From a checkpoint of a small transformer trained on Wikipedia.
Size: 8 heads of 128, MLP 4096 tanh GELU, vocabulary 16384, 119M parameters.
Each number is 50 + 10 x the weight over its row's rms, rounded and kept within 0 to 99. Layers, rows and columns count from 0. The size before them is the row's rms in percent of the matrix's.

# up: layer 3 MLP up, 4096x1024, rms 0.0436, rows 2877-2896, columns 416-447
# down: layer 3 MLP down (transposed), 4096x1024, rms 0.0424, rows 2877-2896, columns 416-447
up2877 100:59 42 53 31 62 55 48 51 51 56 48 47 55 36 60 52 40 39 55 53 37 40 50 41 55 55 51 54 51 51 60 42
down2877 098:46 52 30 72 56 47 49 51 51 59 48 58 48 53 58 39 58 33 61 35 52 46 71 67 44 44 58 41 45 41 46 60
up2878 101:48 63 49 42 46 61 46 47 58 41 45 58 61 59 60 54 45 51 54 58 63 47 47 46 50 50 69 44 70 49 53 53
down2878 096:54 43 49 58 45 43 58 45 47 42 50 40 41 66 54 40 59 36 42 50 53 46 56 48 26 53 44 47 55 64 31 54
up2879 095:37 51 43 56 35 69 57 47 38 43 60 58 60 62 34 61 46 45 55 77 47 55 50 39 50 35 48 48 58 61 50 47
down2879 092:60 60 57 44 69 41 51 41 33 42 55 48 39 39 49 38 49 46 57 37 44 48 49 58 51 49 48 56 39 36 41 43
up2880 101:45 49 46 47 44 57 44 54 51 50 40 48 43 50 47 64 21 56 47 62 72 55 54 41 39 40 59 62 33 49 52 35
down2880 098:40 42 35 65 52 62 30 57 53 67 37 53 54 57 68 46 47 64 69 47 56 63 41 54 30 55 56 38 51 49 54 47
up2881 093:64 46 52 32 51 44 56 54 40 44 42 49 43 34 58 51 41 28 53 46 66 33 55 59 41 54 49 49 67 27 48 57
down2881 090:49 48 56 64 54 37 26 42 53 27 50 52 38 49 36 47 51 67 41 42 50 51 52 40 44 66 41 61 33 59 64 36
up2882 102:45 54 55 32 66 66 46 60 58 53 46 63 48 43 58 49 38 47 48 45 58 48 48 33 61 50 48 35 41 52 47 49
down2882 103:56 34 48 63 35 54 37 39 34 35 58 28 57 56 45 55 45 35 44 52 34 43 51 68 43 54 44 46 59 65 61 46
up2883 098:46 61 54 48 46 44 46 48 58 49 67 65 48 62 50 53 38 44 34 44 43 67 56 47 55 53 53 49 52 42 69 40
down2883 096:50 36 56 51 48 74 37 51 51 55 48 47 43 49 74 58 52 48 43 65 48 43 36 76 52 66 47 49 61 49 53 49
up2884 103:37 31 46 37 39 41 53 35 55 50 51 43 58 42 66 51 36 60 38 44 47 47 38 46 44 58 58 54 51 50 59 49
down2884 104:53 50 69 57 59 47 61 49 62 45 52 47 74 56 60 56 41 43 54 48 67 46 68 60 43 49 34 45 49 33 33 49
up2885 097:45 42 47 45 54 31 52 27 34 49 40 62 57 41 50 64 73 49 47 54 38 52 63 47 40 45 42 45 47 46 40 37
down2885 093:43 55 47 60 55 75 55 65 64 60 48 52 39 43 66 44 50 57 44 48 50 51 44 56 59 51 55 44 41 48 28 53
up2886 102:49 47 42 54 60 61 47 49 56 38 46 51 54 44 60 69 56 48 50 35 43 40 41 44 56 60 62 45 55 37 47 58
down2886 096:63 56 67 33 49 55 40 44 43 66 33 59 54 67 53 53 31 47 44 65 38 40 48 37 54 63 71 51 45 51 49 59
up2887 095:46 55 71 43 42 37 45 62 43 53 52 61 64 55 46 40 64 46 37 40 61 30 35 59 56 46 45 52 35 44 56 61
down2887 093:51 46 29 62 72 70 56 50 55 46 62 52 53 49 44 49 47 64 63 61 55 47 77 69 29 55 23 52 65 40 48 31
up2888 099:56 50 39 67 49 30 54 56 69 65 42 53 46 56 67 49 39 55 44 46 50 47 71 47 70 45 64 38 47 52 57 53
down2888 103:70 36 66 67 52 47 54 45 47 53 68 48 56 54 54 64 46 23 44 61 59 37 60 43 27 47 39 58 54 37 56 56
up2889 100:39 43 61 45 59 54 47 26 43 41 54 45 35 61 48 44 38 59 47 60 42 64 34 43 56 45 46 60 33 51 54 44
down2889 102:38 52 43 50 50 77 47 50 50 54 64 41 45 46 65 68 57 40 65 60 50 57 72 50 54 47 47 51 32 43 55 54
up2890 098:70 48 56 56 55 47 49 61 62 51 45 52 44 35 58 51 43 52 57 45 51 55 39 55 57 60 45 54 40 53 66 52
down2890 097:58 43 40 46 42 65 49 48 43 61 49 52 57 56 55 64 49 55 29 46 41 38 59 35 65 66 54 41 45 66 43 43
up2891 104:41 44 47 67 38 46 58 44 46 50 53 54 51 51 56 39 61 34 57 38 50 24 52 24 41 61 51 44 62 56 56 35
down2891 115:53 52 68 48 43 49 49 57 55 53 67 39 69 48 41 59 51 54 42 56 51 50 41 42 42 55 39 60 50 55 54 42
up2892 105:52 57 45 48 42 66 55 55 45 61 43 63 56 38 50 51 40 51 41 59 44 44 59 43 62 48 48 63 47 41 59 45
down2892 110:56 64 49 43 64 50 50 64 39 48 33 53 55 67 45 42 45 49 44 63 74 43 74 42 68 65 38 40 57 73 42 65
up2893 099:44 59 21 43 59 45 57 56 46 60 42 57 46 54 51 35 34 31 45 57 42 46 49 51 56 52 49 40 29 52 51 44
down2893 101:60 55 49 47 60 54 46 58 54 44 66 42 52 43 46 66 60 56 52 51 38 53 50 51 58 44 55 53 56 42 53 39
up2894 088:56 45 53 46 25 43 52 46 43 52 69 42 48 50 56 62 41 37 48 47 50 61 52 43 47 49 51 43 48 51 58 51
down2894 091:33 44 37 45 58 55 55 39 55 61 41 43 63 50 48 55 47 58 41 58 47 47 52 41 51 41 48 44 60 58 46 58
up2895 108:46 56 48 51 47 44 49 45 59 47 60 46 41 30 53 51 57 59 60 49 58 49 38 42 58 66 44 57 48 56 42 43
down2895 108:36 44 45 53 58 46 60 63 52 69 59 62 56 55 51 32 47 45 65 58 33 51 40 39 61 58 62 43 44 29 44 24
up2896 103:36 46 46 51 71 72 54 54 55 74 70 29 45 46 51 50 59 57 61 44 56 73 43 62 44 44 47 64 42 54 54 57
down2896 102:63 42 43 53 23 43 54 29 39 50 59 51 51 75 50 50 49 60 44 57 47 42 48 60 55 46 70 45 74 64 62 51